{
  "rope_theta": 524.0,
  "init_std_o": 0.0224,
  "batch_tokens": [32768, 65536, 131072]
}
Each number is 500 + 25 x the weight over its row's rms, rounded and kept within 0 to 999. Layers, rows and columns count from 0. Numbers have three digits each. The size before them is the row's rms in percent of the matrix's.

# layer 9 MLP down (transposed), 1280x256, rms 0.0716, rows 1250-1275, columns 128-255
099:497488520522475510459489538498495507460502483499544496484492473583514498467511524500510535502530508474466495485500509498489529517462487509496535497541471499510468478509508492478468540506483508517515466491506514466483534503462508537494519533509480507526496486492505449537555474503511529466509509525489471484545503480519476535493503499472495529496483482529508504519525472441532439510517
100:429551527515552509507500511463492526460475480460481527492505497547513528461544502495478490521488502507504558517479519516520512522488502509505523506510507501525518512523530506498505549506513494517493534478499518509556500528519510500518515503505518535491505505549511504491483517520502511511481498465459503435464476491488508544509469494507462494448477480493512482485567510490518497489523
113:473481505542537477489493498510476489521509479489446526523470527569496508455499479475529534503450490508481496491521481506521506521521520509487532521469494580524537490489524517572489480496485520541476503496498496482523486506528496487520500539510485478564492477531494443510477518517491509494538497516495490528529473497499513471513496568536559504475521519538490498499510479538513532479485
105:513499517564518469527503537495463536457535486487475508459524483484518480528485456534523503455499511477460478464486524514504481469495526505498552467506477484507480442514465466503527466502487498499487551495480497552530518501483455530507508516455506478483507538468491509509473487511468517511482509536508524494519494496539518475491506517503492500517551483525509487517517543470461503508509
110:525484534477540490537500514492503521475529505568512502516466485525502499535501507525482510486567462510490499497496510512513482504528522472479465506451519477483510496492523497516471504567523520489474504485487492511516529489498501507564501477500491515510511458499485509515500515469480564489519549560504548490512485479507514500477490491483484499521537504495467470436524516476497484498544
094:540527524535510477489516510491501482506524532516561479517515510538499500484480481501479426517527495503524482476524495520489456542499531479508542499522494507513477477528508557465541507484452467493511525498497517501445450535522486518489514469520481490464519481467464551469537479509488514482496507510511482482512534524522454495507536490518478496464501472505523535540516519470512498509501
097:519477495506484490465454503521476489539541534537510433530516467580518515517508479507524454515502442512477475481559519482458462440501464517488507548511533524508474501477508476489511489508477484462492524492497509466493504510515526518491499481472545498517495518487495510513461489467483531497501492535502510518516546493489497486532525536536442509490539497517511515509480525495539468512488
110:503464500490538502526479537526521471502503483498499469523485509544512520489504494509514507594527481466497471478494508491513457548517478504531483512487529541517488547473528505525501532499529516527530507514475507512517509455508502493477498502511459485522467458521568502508474500497456494526529500490506496486572492477504535495495519469489554514478498484505495465514459507494452538492506
100:504495479525542499470509500515456501469531476476510514494541515541488520506496481496520529567508458491472535510515485526491461549494524457504490506535456533488493503484512518482515524520502490506505558511502487425523553479475475524497500503459477504544452516503503446530523442482467486501466509548516532544511518479520501494485513510508580477495523475510474473498484492484507502543477
103:488538534499526492514521498509480500525527515472487487489557503543486496512495491538468481522477493510484494555494472493473464529473513501504490499533505500470490498489500520506503504487443491521513495520521432526528515489494515501516513487472504480523532540488500531516442532507562476506523489508496549470515511551502457513472543456465483512519469508498492520525483514497472516460489
091:484532492439522493484563460507445483509527512489522469460517519540473463478504477502522475498530472540532507481450522492557485482484495482556507454546486525463448532471519528513495459466519510519508515485510512502507560496540506493476512504504480505533502486485514473484506508465506479482521444495548468486467500501512465534474508505486500481467471520483488538520530521511527506484494
096:483489478491494499513502530476492489519494542550488486499524459549509524520536510509477475549475529541517546501528513526506452508510512514532473497553527443505509515532560488489518553473532496471507519501490509505502533559478472502504491499461536504499506529481503466545510469523520474479490482488471505544480525520540525511499489516538538490481514482480494504472477489489498539486459
103:525534479502500549527518500516499483474512476463483507520459496502500459529508474512489466504499533456481474474537463484483467548524495506514471513489515497547529490484491491510504510509544468511479477450465457513519508467495521463510492493503507523477483529506577461469486478530486527506523497515507524507511493477503466543499475526540489517488507508486484505459465519498505502537508
117:533474472485504509498474486477508509465494522448512487515516483513521513524556453521506481520478466533533462478483499482485488473502498514461494467498498468431496503482497509509520508506465501472493527528570507490484503491567488497490540469518522493524490514500488423555465447498549518503484476464489470471492525503519517477543512465489480484549482523517514474490512498491489473569515
102:492524521507466475506458512510527499503482505534541496448524500474492537524516526487505511469522499532492486507469547516482526477518513488471484497487505504482520486477514489534502446494467496533470472487511503533496521527522506469533534502462505526486532505487481469469480497476470460454473500444519485469475497492470521498452472479483460535523525502508538483490492466505529513527515
073:520516460491444481379492543488510508532477475491539479487523472515516491513483522526528496493485494494496480508516497483480527506548489501493493455496479511495504518493512479510523483497459488496473526477522482492476531496508494493494491496526537467513496516481491497509523465526513478492495516493539490540452537506499464482493501502540449447464480504542536531496541514527481487530477
102:551495557481509503511527507537528520494512488524467482474535487499511514520484483471505530532544486516531482487531503503509492518480495464519512459507528494528493461524465547478497450472518469527484533502553451520508517494513514506526500494530504504529526506532462473484498470474514535524517459514462516554475497505529519495514499480540478470477537555483459510509533527538500498466504
104:499494507475482453528510466485523489529498492501534490513495470494534505474542476481518474525507464470528491499504466489537481515483472505474491524479489475440505483535507532530492500479491491533488492493520487500494520520560490553504475494442475531445509539502498491560566528421527480489522508454483484475482506528534493528476480500503451469481468530503504507485490526493508497512495
109:515505506506524505533509444524483530514508513487498516494497511521515468506475476465451481426487534469518510421515516520498502492507541504498488480517499533489539506511497528529495511492518497495491478488460485498508483498514476474501504468521458505500457460502474506510483509502516521537470519516502511517497502520501528466484530534508510479538516484495531466510548503515505449522515
102:475488511473493527536525487478507490530483493485527487483508461492534475491496505478504545483482528483502482462471532506519482483498532492460528547517498457516499525539496476503515496449591518534508484491532507514451515547553499501487456540529509519480495497468488521485521464504482513536477487472516505491527512521533519478487523476513506441490476480458467534490499496505508434524518
110:506521507512490492492470479519510504508514521510500504491482498581488554490473488515544503506515544450532538539497471505473480514474532476486508509479549504508509487470488507511516502493479561463519551473512539526515530485576492490485471486502487516509504488487487528489476456535540474513486500462488494510476485490516479452486496486482470523440487470484523530505526484488500502521468
099:460518494493465501454501493466521484473490507485520538515474504538543487490521510519503522477455468503491484481442502544508496461494524454519514513491459464515496511447511498548502522494521470520474494508529518526484540474497526424483485524478466502519514462528502482508490470501465491498524530491514505544493554468527498500489536503477509548532476474484535506425496463478507489517492
108:553477493487485484513461511514478520493494460511505518455489516524494472521497499523456478471512532529508510459508498453481508503525474512519492486480505561482530507531505497514527524521482460518470471509507496506513539501521558503523498490507518524510506464524494484482518478512516486475499484517532488492509465491468504512453505496498498464468495479517493516472502488459509444480479
098:485531520513481452514512506477490529489476495498552510523524499529529507531484545506519493491525484473507504525512484483494484498547541481507478491477518448558534502559523499518464511501474472482488516497503441534484471508502497460514495561474541483465492517483494501521500498512547465508491526458494486476494541513501474501478507512449447527513463546480497475501479506490504486522513
101:487469514575510495518540456502488558482521441507463503515511528522518482487468529523517472508466502471463489488525480505484477525498490499476493502470468543477536489518515499483503526523472547564504500543496524478504488519487536519508478516476513472529552524479499506471438498505532496482529535540468533506485482477459515482536530544513514510519457477506521498458484440506498504498424
117:467490519542489524531533481537515498515525504547540501576522521470498448509481556538511489519487468494477450526513542487527500524493518472473459545482479470480503541486528485524427501521517495503473493471493522478463506463489475489499510505498494467549479511513493506519530495489525499523506486534506496464505493496493533491520484521537523539526502492487499460523517492477485492474523
# layer 9 MLP up, 1280x256, rms 0.0751, rows 1251-1275, columns 128-255
098:483525505479449523496481498520468516488498484518467487542485551475528499517459483540499452469515482537490490497552443512531564482467551483523525498496527483514490503525519550475507476447511529502538513483496493521506502503498488468466526494500523506462479522504469545462502495460503506512492543492504479502500458563514475494517444479557504479514482477463471536472470495502481517528493
116:480515488499496505533505516531495520502538512523462497523469544487485502483441538507464446521490525510501488482523439473530518499525454482497524497463539491534572510542477527488538507532493510486503555496480481508541517487468520511510475533504485470537490559500544525505479479511482497491527512568521497532495468515506470481527515487485518517539483537505487476486525471482500478482518
107:491482479536467496499451496517504464529472514553487494503513494477440464540456497494480468460488492496535460490511490452469531475537521509470483508477513491495501512508498451511519522491492467508479532471508501509483443515509453503535464494520546523533489502497512580438502491487511516538516521518459482485517482505529494525500488527516551493525515489480511491521462512525462492509514
110:508489501538450501559511487505488512464463471491474494515468500447531521524511548494483496502502533484534528515508500515498490482491500521550535473510499481517484492508515532481495504528472537458512529485492473521517455457450485500503511474471479493456491497472477516492506513472453494523504533475488531474539492512468503487489474527546491495524469506513508477463514560514506523491483
098:453473465555523484502458490488473519480529545495477486503477470487498489490500487485494496516516511551531469494534487477512497469465455502506518520517497495494502520501487463459497459450486527508507496509476503520510451475496489520474528510519465524557493498523486497484502483533502499464501472452466498484511482493444525514522454540523480518517502528503490501473504515497482463490439
100:514552468490478535506505560565439485486509533516480482489520492481514511467483467480502547507529480490470506485531462479522512550499500481493540462465456510485540499520517450474503538535506488507509512476516480525515499523491506557487493503519509454505577495463539519469510474500485479500487526505488513494484546526549520507514513482494466483511519548467473508506558501458519519514509
109:435500462441484519516515522507516494527475535465512491508522510482480479529444508509507467503514485517502470481562458447518513502506513487497533489490482475445497489540498460472542494464484477478504500463469454465541513515478523459490473517514501470523545490539488509477459500473469510477473506505495487491528477483500510504540526520481529492507511516492521522507493501515465466502508
100:505489498523495508493557500535514520482474530483471489479489501482526510494448547485499552472496472542527529502530453501481511508482507481492505512474441459462567502473502487530508503525499480502504514544497496478489486528487492449513517496526487527516540532492509525459529497470468490491461498499480508544519463482479509507519498545578478540472538440499470506496514514522502503508466
102:488486492497507500501478503462507482507526516487495487514500492481508533498495481468489510521497517527515516513564528495530520470511474509529507499516526508466506491529463488488507479498516524540523516509500510532530546480478497491498473521553513466499509460432490498462508482444483520500519496453522512511485452476499509523538501485476434502482484506485486553496520488470451522480480
092:468487521536471505487514478504461564466503501527507491474487567500445490509479490470463474528504487531510502485508497524504491445508518484506516514503487475515542550520502511519515512442506476499523510507492495518490467551499494516480488461461465499510511527504542512494505513520465563482505516496522511491517476503545475549451466519495453525489523503501513490493488484493518495486496
097:497507488513443533491511533495494488494496494533485472507487504493475459488543499527504482515491492550528532468544481550508524533519485472528504494547491532510480534563515465471493494533451514526519503497506452515502515508470462529512509540511491461504524492494460524504488493492490477464485496540522482500481475539525449489560489497478511512494495484466507476547485513456451494480491
098:510531508555465531528504509503444493463502527486512520497497509466461535542502498498497534504469511497485499499519487541496488462486528490490539504486498513500476503526501510486502473503500545505548528473510490509550520502450473511497491516500500501463599512516489544509506485495482492495463533502511505436537472497437524461505466522490463507494508500518483537489469508498469517486497
119:528518462525489509501476515482490502514471496491530530494473558482467474491484542510526493509491520547551498501539510490471505480520474505561475482507501502473506516489500481474501514491433489499522522513502488515488485450490496485486489508534502484488489508501506495512482525524507496513505460501496457491496504501511513475534489535497504499497492491459488478515484544466501513527479
102:521511481498491456532482526510458503527535487499471405526526518474525508502473539480503493483527499487482470480500456473465492520504510513502500516468491516463512508493499538512469510471483499462454551511474483501464521482465484504519513478493507487483483522459498509475469505505520485514539508514461545461486535507488479496507449474522498497561478492490446507490466561523514549536512
072:480501501517521501483490481502483571493483481531472458506483512469498482509478519497474471509512471525508477492529494518518514467508480499504526512536511437449481527491451487482501508494470536502508523497537500497440475465465480515464524490495492494572528513505488539492472478500469478469484491473538496499486517453519508496506519520460483491503504533503497516459517536499478535527455
102:482479484559469486504451505491489502536476507478463476499497476493525528492490472520473474489448512489504529514482511486502493456518504523520512528521521464479495537540499481503496498522482475507512521501458499542518519546435490474520446476481533469472466525492510535487490527543540521478490515488479519449484516484518480497480477487447475522514537499455464556477455523475488550527480
103:486474450534493513525507501516462494502469512519487487536493506479474508508496501487534510505503539484510484497569507497468512483455460460469538500500479492497498531537496445516483463471486531502494478538518470483536491469462474548491485505496466479502566493453470496515410463510491483498544502466545493546487464539515548487515491511502503542527513492506492509490497496506503490528486
108:483502468479450521510485500463490526445472453483507475507499500457504511531471492472482511532535506525560484522514499496463515485486502496488552496515534507511533501533501508467524488528469485449506534523485508525541483504459502492477511479519463528472533506426488498509498523494512459507475505454471501507503486520422507455491473514505518515498509476499498511490514545522479509514475
102:457515481502482460494471534535469490545437483496496499533479506481481481502487491507568503504473488495499411494510506522492557519482476498509512512502495503544462487497501481475479522530452503525513560522530472471532489480464471474514502529534503501506529505497506546450444561498537501519494502538492501471503499516480506471526513523495527500554471466492466533527523475497502483529519
120:470550511523501484476480491524498508524485480503475486514505496490524510486522477489538460458498517482513518504514505482510496514499491509528534487520518505526495547514477517465517504479505532479499495477459519536512506504499481473446492503492505476531516475496507515512471490485550480491502479486500468473529470539516484476520495536483477509479477498503484538511520510499492510530457
101:441488434509534509548514511481465470487520487477505504522489510492516465520485505469475531472487446497509483457503501469452505483514485496561501503535506493473439496487485473497509457511501549491462478490463499513497485518476525537554511465498503510483471483481523521502507499488525456452531489462535534459508491496509502480513463518428500510502534510498485533524465500492491485489472
108:491528484479512496467499517509522511468504567487446446543504463487539501524490513531466468477513485471511471476477474504519501421475473517546504459525511514495533540482507532472541547473479520481502543512499491559517496503449503488493492505541500537502519510466530527460471489514482467489485494519506504486502497499509515540503488513515453502501559512481523496459527515453467500521454
097:512534473500503528485518485509448500505503455526466487504513528471466521497496496482467474488539528471493485457465490487557494473451497492475529477485523495495506528486473533543483521496464550469498503490455503473519444507491530543516527501477495535503500539513444530453449483474482517484489483474484475560497499489493478449543478486518477472497523524463520500493476506514461546507460
104:451504505482502494524511520510511498558504494521481489508458539500519458542491523478495510477463495511504483488517526498504507518540442521501524490469521517477526518494499522497491487479522516483524516467526464478460518545502525520495501473507497487549551559457491528482493506504495542505531491493532484492509485507483485498524490522481468493512511490489462529496465454494497497503476
114:504530468560447474506514522508461506497479549495504483515508578465548471463469527495523473491527501509514492510519498483469503519471465485511502479498503534490498527539519496490480503520498481498512502479490479488480506489437445529503522516498479483504491531476523535488473515523520471488489468501478477480518508519500532474505481517519476528486489519466440469540454508470491497515545